From a checkpoint of a small transformer trained on Wikipedia: no position embeddings.
Each number is 128 + 32 x the weight over its row's rms, rounded and kept within 0 to 255. Layers, rows and columns count from 0. Numbers have three digits each. The size before them is the row's rms in percent of the matrix's.

# down: layer 5 MLP down (transposed), 640x160, rms 0.0998, rows 490-509, columns 0-159
# up: layer 5 MLP up, 640x160, rms 0.151, rows 491-510, columns 0-159
down490 090:107117167105177044090116079156123199100104120147102153083136126122127121132152212110127181122155098070200110164144175112147125136103183132109111156112103154220124129156137150071159159113157142126100103083096126100204133140169160079132115132145137132150156097119096170146169124141114120137177107101178095083132125072060117104136115118133145142092111166110130110108138144135149081155082135134121138101071136118153101119145117115179076130145091156150119149141098102110177162098019172
up491 105:113111095203178137099170099148098093103104107148125171127132085107127090150114154142153113107128101066119114105123095138156108167103115116099102168150141122147134125147123133138191136103089121119111083165120102096119075180119151119112139181153092103074112153118093153138118114131073113101095164189174117213136111218141066110184126141182114116130123110111130076131083159154085146193135108140075189148111091096095094118155166077181158144085137146175207125181144159163171094144143133
down491 099:143140186161138091185158098079066120083108118149167127085136165140156149100106143107132159077156087110088134104172169189146088145057098123123114096178118157159142148175080095145129127113133099133126112140071107139128159109131082095129133117158134077168162092163096094107116138139127104115153121123145198223115131111097151085087098158130128126102111081142173159182097112110093110203109143112115101131166194100169106110086161092184197140172130087102103188104082133139111116147150107
up492 105:085115118139091091130126124126141129113129146109126149095063128149136169119133152109123120132098122070104155089096163135107095130116112103161091091140113114130120112164157131097135159157147175131158109111118157094144133176100115110121119073098107161171150093129156203100172115163083092189140119191135162121156122086094091094145127075095123102101150061201129143060093173127096155128200123107150141168151116069176167155094100072147166090181169051085112185117107180156096209127128126
down492 096:146154133095120130139189071170157154162147070076134154143149107147153101138100132106105118103173128125174112132104123112065091159140121114132138109111104147120152109113046126112154170158113137104107120130092085121119111105172077178106205172203119135117141138168093128153042109090132175143094128147147112108125155157134127154113140137151039127159149159097138118062109097079176108104119109117200158160088138195109073151138117149150131111072167172125176178094157188123094140184112156
up493 102:082147120156138077084101138117092149121148197106135176096138051114116070138097135114070112161096160120051186159177109054117098161132145158119135097127134128102158186084107135145094174090170106126149149150142153135130109093092126110137165065145164143183161169186117178141109130136137133098135126142124167127113222167171145120171145156102097134127144138173087153141108119108158092097126141058133105097155144128107104122109124096203129047146142129130150082110077193115116142121127088
down493 100:103133077151159151112145105092105084147168125147114169147104137154154116092103145133089218232118151108110103101137148100132127084151104096090143108142109089139131116127164183168095124080134175108155108183104105150123122161151103129133139203141184137165113078156138142157144110113177133147189089186138116096158101128118065106128175099071153133169114099173113203087094086125164088102108126066129128124070094162140130111154157076136110058200127154120145106139112099086156129140107150
up494 096:103174124132112110127107133085126067107152129139102125168130081152194111120086170164110159123172114136131077151121118075108091077098117150160146102167121138138070115167091171180129150108176142094145069096152135102120137130100105165095128088148058179124080141105163133123195111110158097153152175183144129164133044123153129077126122107087119133133173123163179138068156112120159150174139162079092126129130159127143139090094165176111099081135093114154206113068201105108107169159119099
down494 104:062094086108108150122174111107144115153142139119144136053162152130123131116162137076194191148090104156155116167086154082130132140202138133130107153132151091130146096111094122141125144109056183143090093160122094189160164114144110145136138169109139157112170089149103138137076149115161110103070079121138113135136118125133109166106117090135140097113087143096083091091087113162158117135105110181126225235154103134130113085164082151168169159128137124111146081162098188143096162078151164
up495 090:127130099159076137132128207132152130109155082087097155184120113203147101122124119108100104155155137139106152142175094081111082108133101139108097194141124128103117160098135163098148123170054134076111156172107136082160127141132133139143127138155067157139086126195152092119110126095127041164135107078130108117091120125100064129122134144155090123173119154104105137124185124151141095236066132117025113119181147133149159188203116132122129134149160145173114137113088130133147119135113157
down495 093:234074115161147143144149131076138098087063089127156115101104125155077106137117163141108091063161144151112102104134149135110120090080110157153157057106107145124183137180111073137196092106166057096103149096132126149082133117122110128111078096184141127120143100144133128149115185129092134157148168128139088131159150075136164152108189110097160153150099132099135132175138161122177136128143169122131131136103147131076166063181126142119161120136061074157126054204110131155143133132151150
up496 099:178127114122203165174149110170161112159082113107112125102109112141100102133179107111171169135119141173063146128155162133164145173134141069093084116173077124115056110141111131075166113125157141141148102102172137125072129089118103120092172120070173149152135076132109108144153171097095097076201141112084124153113114158185123076142130131116086118172136105126168164076156142102116160111144142091089078183125172186083078167132125086119063086133124152196159113116122114136108152147160158
down496 090:129123205086145107107136202123144084086183119174157154108115195146155116092065104071113115066129128118125171129148133116088131107184117140138116119112072121139102142050125088162148146059093123103104118145143142122157104095174097092177094153140114138147121145118059106049103149119125147182095118094149135122169190076129130114145136173113159164172145086138156140177169161115137109150108134180136071108122145091172119109126117156113123184068171085069159137168109148155132096138165139
up497 106:094163094195184136106081130133135089113156097117148130148172060147061069154130093099190103100180105143137088121140121169089137133081155092110074117109143144129084113115114154123102136111124158122088115007136207091126171122127131127145148119132109169125124155148138166157085188121128165132158147108097078155113163136156143101127206152121135137191091112186105110141132096111132172122098097083095108128152177161110174137155111139102122138100192162174120116128090073079125113105128173
down497 093:143132103155095110178100163156117165148078074129128131096145116148185156087080151079197086181098141163107177100079199042140110087141152069105152159135105058172137133175103044146124156133133137097156173140110107082143181096143151140150081133181096067119160150153082079112148112112105117161125120151142186117156145131128142146133154142114155154090120149127126090112108110105104081161113145125132123122172117113144095127133183125177097169095165096080118081109185131114113126191100147
up498 097:124118082147171097110134157105185130148106123086135090095067128081148104131160156098126111116147074097170067139078115136142127153090145091157203163101100107172137114119116175081055131177166106095124129122104132140062171118136119123151149126118110119107161144181122097090198078104103108137153115108154173057144150099150151085124124103114146221082163136161159123127095147189128152139173165096112112133107203126171134140110083159155126106210109120087091146120153109097158161130155173
down498 099:109156161115127137143156083128171153127176124136156176119134142150142168131088094133150122139113157073131148124112149082141160121138114197099126084073073155138151135141155155152183085061099091135104163154108145070104128121143119138113130135196175126194143132108052142110074133130119129125075178109140077154173177140086192097122054145136131133189122115119094137093153057108137071120185088179195084129123120085092067149154135166154180148106131083082123122140127099117121120102157106
up499 098:075083172173152125143108190124152107146152115111161121103132151145107143130172132126150170112159110073093123152083139177186085136081109058185077094117128056155108090111133122065155062169103102133128100175137140122171174164107143128182085179090114087156175155164151127111150142179139135178127108187126114093141126108085153136173167116163107079137106159107154112169094155126128058103116137112098126097095149124125125093080147179099196129117115096138093114106107154147105160213129120
down499 087:162111104107151144161176128121134129178128085142090107143091101126122124114068059182102118135118143148123147109142185115130138175142187161096164142130248105118111180081187126146082141127132057139158160184155165123101035132146143119127184101085128133093108149134132171123125175121121188131106136134129092134118103173111124111163103103132146155121157099106123142162137096103150132074143111061176113125074066084135097130134124135072126104060106171124174139143111202120133127076145118
up500 104:194140165163140169201146100086159141186131158132170132123076132168131134122124151090142157159176163109126094111192141129117107117083136128133141191123128072112141144115124106153069147076171136101140131065129136171084107102102108152133211209128120144119109099092099113093127116072118133077125126137202163086118181149135136193125064092131106178101158082112139154106131053142091110145102110107141164149091056146115130124151139154167079096132114119108183153143139159103096122123157080
down500 103:103126195126089138060124136166165157110141146174191151139139204142081190149161088158110107141092114103080126117073099095096137108153136121166095111130120132151104204165124131127135077128121065133152067171119156096151175112224156088109096126135134101087122119147119167173182174166090147108118161087146105149155131187128098125127112052100106125152185122074122142131070148138192117075141129111135118078125144120132155120077095128122141107164140114095133091135134064163128082146129147
up501 097:126154168102144081136110157099120135121167147126149073157151154104093143196130111133092151142140103102130087160120132162122028116151170205121163085068140153101104100188136158151073110145155142183104147148167119188180117148103128077117125117176185143106101094080167152102156125096198139128077152125139129180062138100116117088105114086107148085112155085126097140151078151092163135112167078096087115115154152140120126118167109189073057151144171114169169139152130123120083124143148117
down501 112:072084137131146109207141123133192119125123143105064106125166128118163149065142165138124175070182162153111139107155139134119147103148168133092067103159147121112128085108118126113159130156159119138126095117116175145109130071077151073111145135109137092185141098156100149157114132126126087102121143177163176115112115159113108135145101114135138190085051121176138092145183089165145168086103114165124159092102185085083150176182104092165124178187123136143107096122144152121063137059167064
up502 097:082108077093175152094105158158109154113152188138125152101137109165164120114168094088097159161164176172121227141155127123148122155088128124167185114157118140179183170085122151092120136122158130121115140108133159125084188125091092193078135090153129144172153115116157085131126086144143143086154084147180132119158140121153119100067120108143148193124140096166088172145129150078122057072143131152093154099091134138144151117118062146149160105151165130208105155093092099104071171130093128
down502 091:159124141173091182078126179107132132120198122124118142133132103102145156105073082123118138179083082071141095100125095129061202122160124100123118116087094126153124086196087144159140096136094144121123128137133077116147121121160095066167193156095150114148115136154056141120117102170175131125105204144145094187143128098105149176164138158123086139153128143136106081125122141155123093090095144168111152093127076144118126135132095131101086189185172073077136117153123071181156113196094141
up503 103:086138117106109176144123148123113154126109072151120097115132093094088155066129130103153144141069177090149105149078119137138177101125101064140149116083133106171094149089170179105108167165154172095047150150134058207168199087127161139104143134128089066134071126117169173091132111196142118129160102116160146101121145151110161124137142124113100098116168049173151184109166120108100113137176113149083098131107151078159112124149143150138109113162085100135123097130195115174143153161148169
down503 106:102164158091157102111101118154142147153101206150118140122139171121139170128124159105112137107141131160115107116123116120071080166163139120084156109139134140059114139092114109142139147114143163159172092175113135137138121105085065110123125189141084191147189097128084115197092134053084088119095137151171152108191078087121107143147107109138181083111174197139153102153143168134142144096050177130119134084098095140159183198102095119150207116123159087137130123106090123121094145070141142
up504 100:098162108103098141151114151110117146103106085137129147144155151121037153104132098114125105132135124126141138091106078104108167140119129063080169088131137136172160129140127143176190169138131148157104118192153051125120120133127127123142106153099123155085109169109164148119180079122085095153170125133169188189137196159104110110142126095125153096136083104088100168092043112126084102063129161068150064169165149105148148175154110176119214079146112140146135120133182122131130146108178077
down504 115:168127145145165123111126154153144122151091087101198111135118125141196193122122132147079102107100105151167166116138161153120127058104141099082152159109098094042148149075128120096109157146168077083133105134088116148067088125158175134114149153161147113118172131145126141145047179111171179115088148147173093113126113096136096159085052108105085157128137162132152154114114184167172123158108119151102139103081179188111078134155165126134090136092113112119105055105125103138119148149185191
up505 098:100162159104126146149146174102102098108219072091159135134176135111154150093126082146131113141150136089095121172098137135092129117097054131185125166151090101169131107098114078087119112182167131166135184115148140121123233109126136123069141125107111143120155138127164099176100118113144128130147099174132083174110149096044125134156061100143101134191128180144175134139177070198121135125152116113152127095137092140109141093149105171106096141168124124092119142123035178159145159123121102
down505 092:120125140155146158166072139162160147122042168114128136122075160125155134167126109171142140116144096146191123090128163136097118103164202121102125115086146105103163150101146173140125163112166140047133074165137124197130104094121123123095131158113142090171152079098117105085092107158096198116131107153084151131123115056154086117059115151113140145103177152100140146155140159123166160080098141105098126145135113106077076157152102079128148139122143206151125178077157102080085173121152200
up506 086:123116111154091129160172145150100162118165071157086112100113142098150127145172125081100182114149119083090121078167100107129096179148140045162206100140136187087126106083130110160106146150118096100176149115150167139149106141050072134122113097091153147142103115166148107190089116119107088186095141109141153116124166133133066168115180180055086133154156145089139128129164137145157112116090095167114107114137145127156165149170085150156122155090173098023141142169119161104084114120119122
down506 088:197101103180144148118114100136085148142111189055164097142129131156112156128106091114132133108121094123144165133108123102152119108142153170143090143214090142191109166093160141143116172167158120113099108146143041123202117094180107176125104138159177141104159119089134222126154074061116140106103134139158067096137132120072087102136110129139103148100187090136082066128090115115143133191121147134158134118106125155130132094119147081127153165171053137169149113073120118123166130167144121
up507 101:130101051133097094131126115169160173199147105128071133105137117065114116122151139126150142157111138132076108155158148125107145126146204150200093142114116110144143110207184146128103093124152147147136107152152103112116115089098104117085183134103154083146161083190195139129106169126128145138114146182094102122121209155202102122154120070117118128136065123097116155120128138116158055139169106149155111071131125131077110102145157089150164180138182175170115140134115143092094081126067173
down507 098:153108139146102175102099134153147181116134143122068147067145046087100108144122104182103161118184115054107051131146123091224152096160086086049104140149149148109115123116106148173121132119135137100157112106104103182079146196126119092125085156184167176158181167168167156163167155108137098133149164125166102178116081127094149128105105136097123103139130088139090114117127146153142158097162185153164136191154155159131078103124117125080123124151097090138122089080128099132099114119108124
up508 096:090119151152151157094125098128145146103133157118144123144101105148105088109171136136153079163157107158110158089120086151090091077071149090110137097133114157171145111110176097092128125144138136195134111105040106144144069073151111122139113105105158111107092179128108155112167084094160101214197200133155097126123154119085127182173146098108170114171120101161158141106152136108094129191083168106116102134159153110169149201142161180160164077148082108101097141135156096062119157071126109
down508 101:223125120137088146088130118163058174132166113083107122155184092121180239147088125130148146138108168110129178119167124136145150100080122158113113111129076172082111124103129097108124147124139149111134102091159117047097136144148111168102155098117104149125133164111160122196143203150095098115124155132162141135142178158116137146141104071147153137185151125055098132081119136155137141113102137072104122103202166120128061098110162128117163136081174128106097165090164173089121115105098119
up509 092:171104106106134151127209131127110118153105121110176093143102114150159125066148143102095105124150119155109146123102143133130138197067146173118095140129056078130174136171189172136077115107195140141119095094123041113109120145191149145126123147147099096124150126109117154114106154127158144086112110083070135110136096179124165155197185145194155116119186127115130102083070154090134156133068106160096128070075117081144127151133125126130154153129126182157208098112096169118153172152154146
down509 088:085162133122138107179093119161158127066121131145145107099147162080122131089145126191121157115095122108120174159162121060167089100133183084105190145081158102131119109129087051200133162164068128170144101073103127174191135171081148150109130109109136187169097122124114126155160123156095129104125216147137100105136120141171118127087139155101092163071187110119123124171136123097113177092134121154148108148191141165129102109143117181136074122064144089135121112118135132075117117062118092
up510 094:084186118151123132086124065106122094159065142126124094150148062110156078111158137146147188156129142158177145112151128171178165084144117065155161138081101098135078147152098157125131110132170130146137135122140099168115119089140147117178141063171163114126107118094157114099126095066167159082128113171113113120156112149130095147129114147090075066094146121101147179157171095118096115129094122160186055130088130184139132165140187125151109150135117160109197104110181145061084181158087085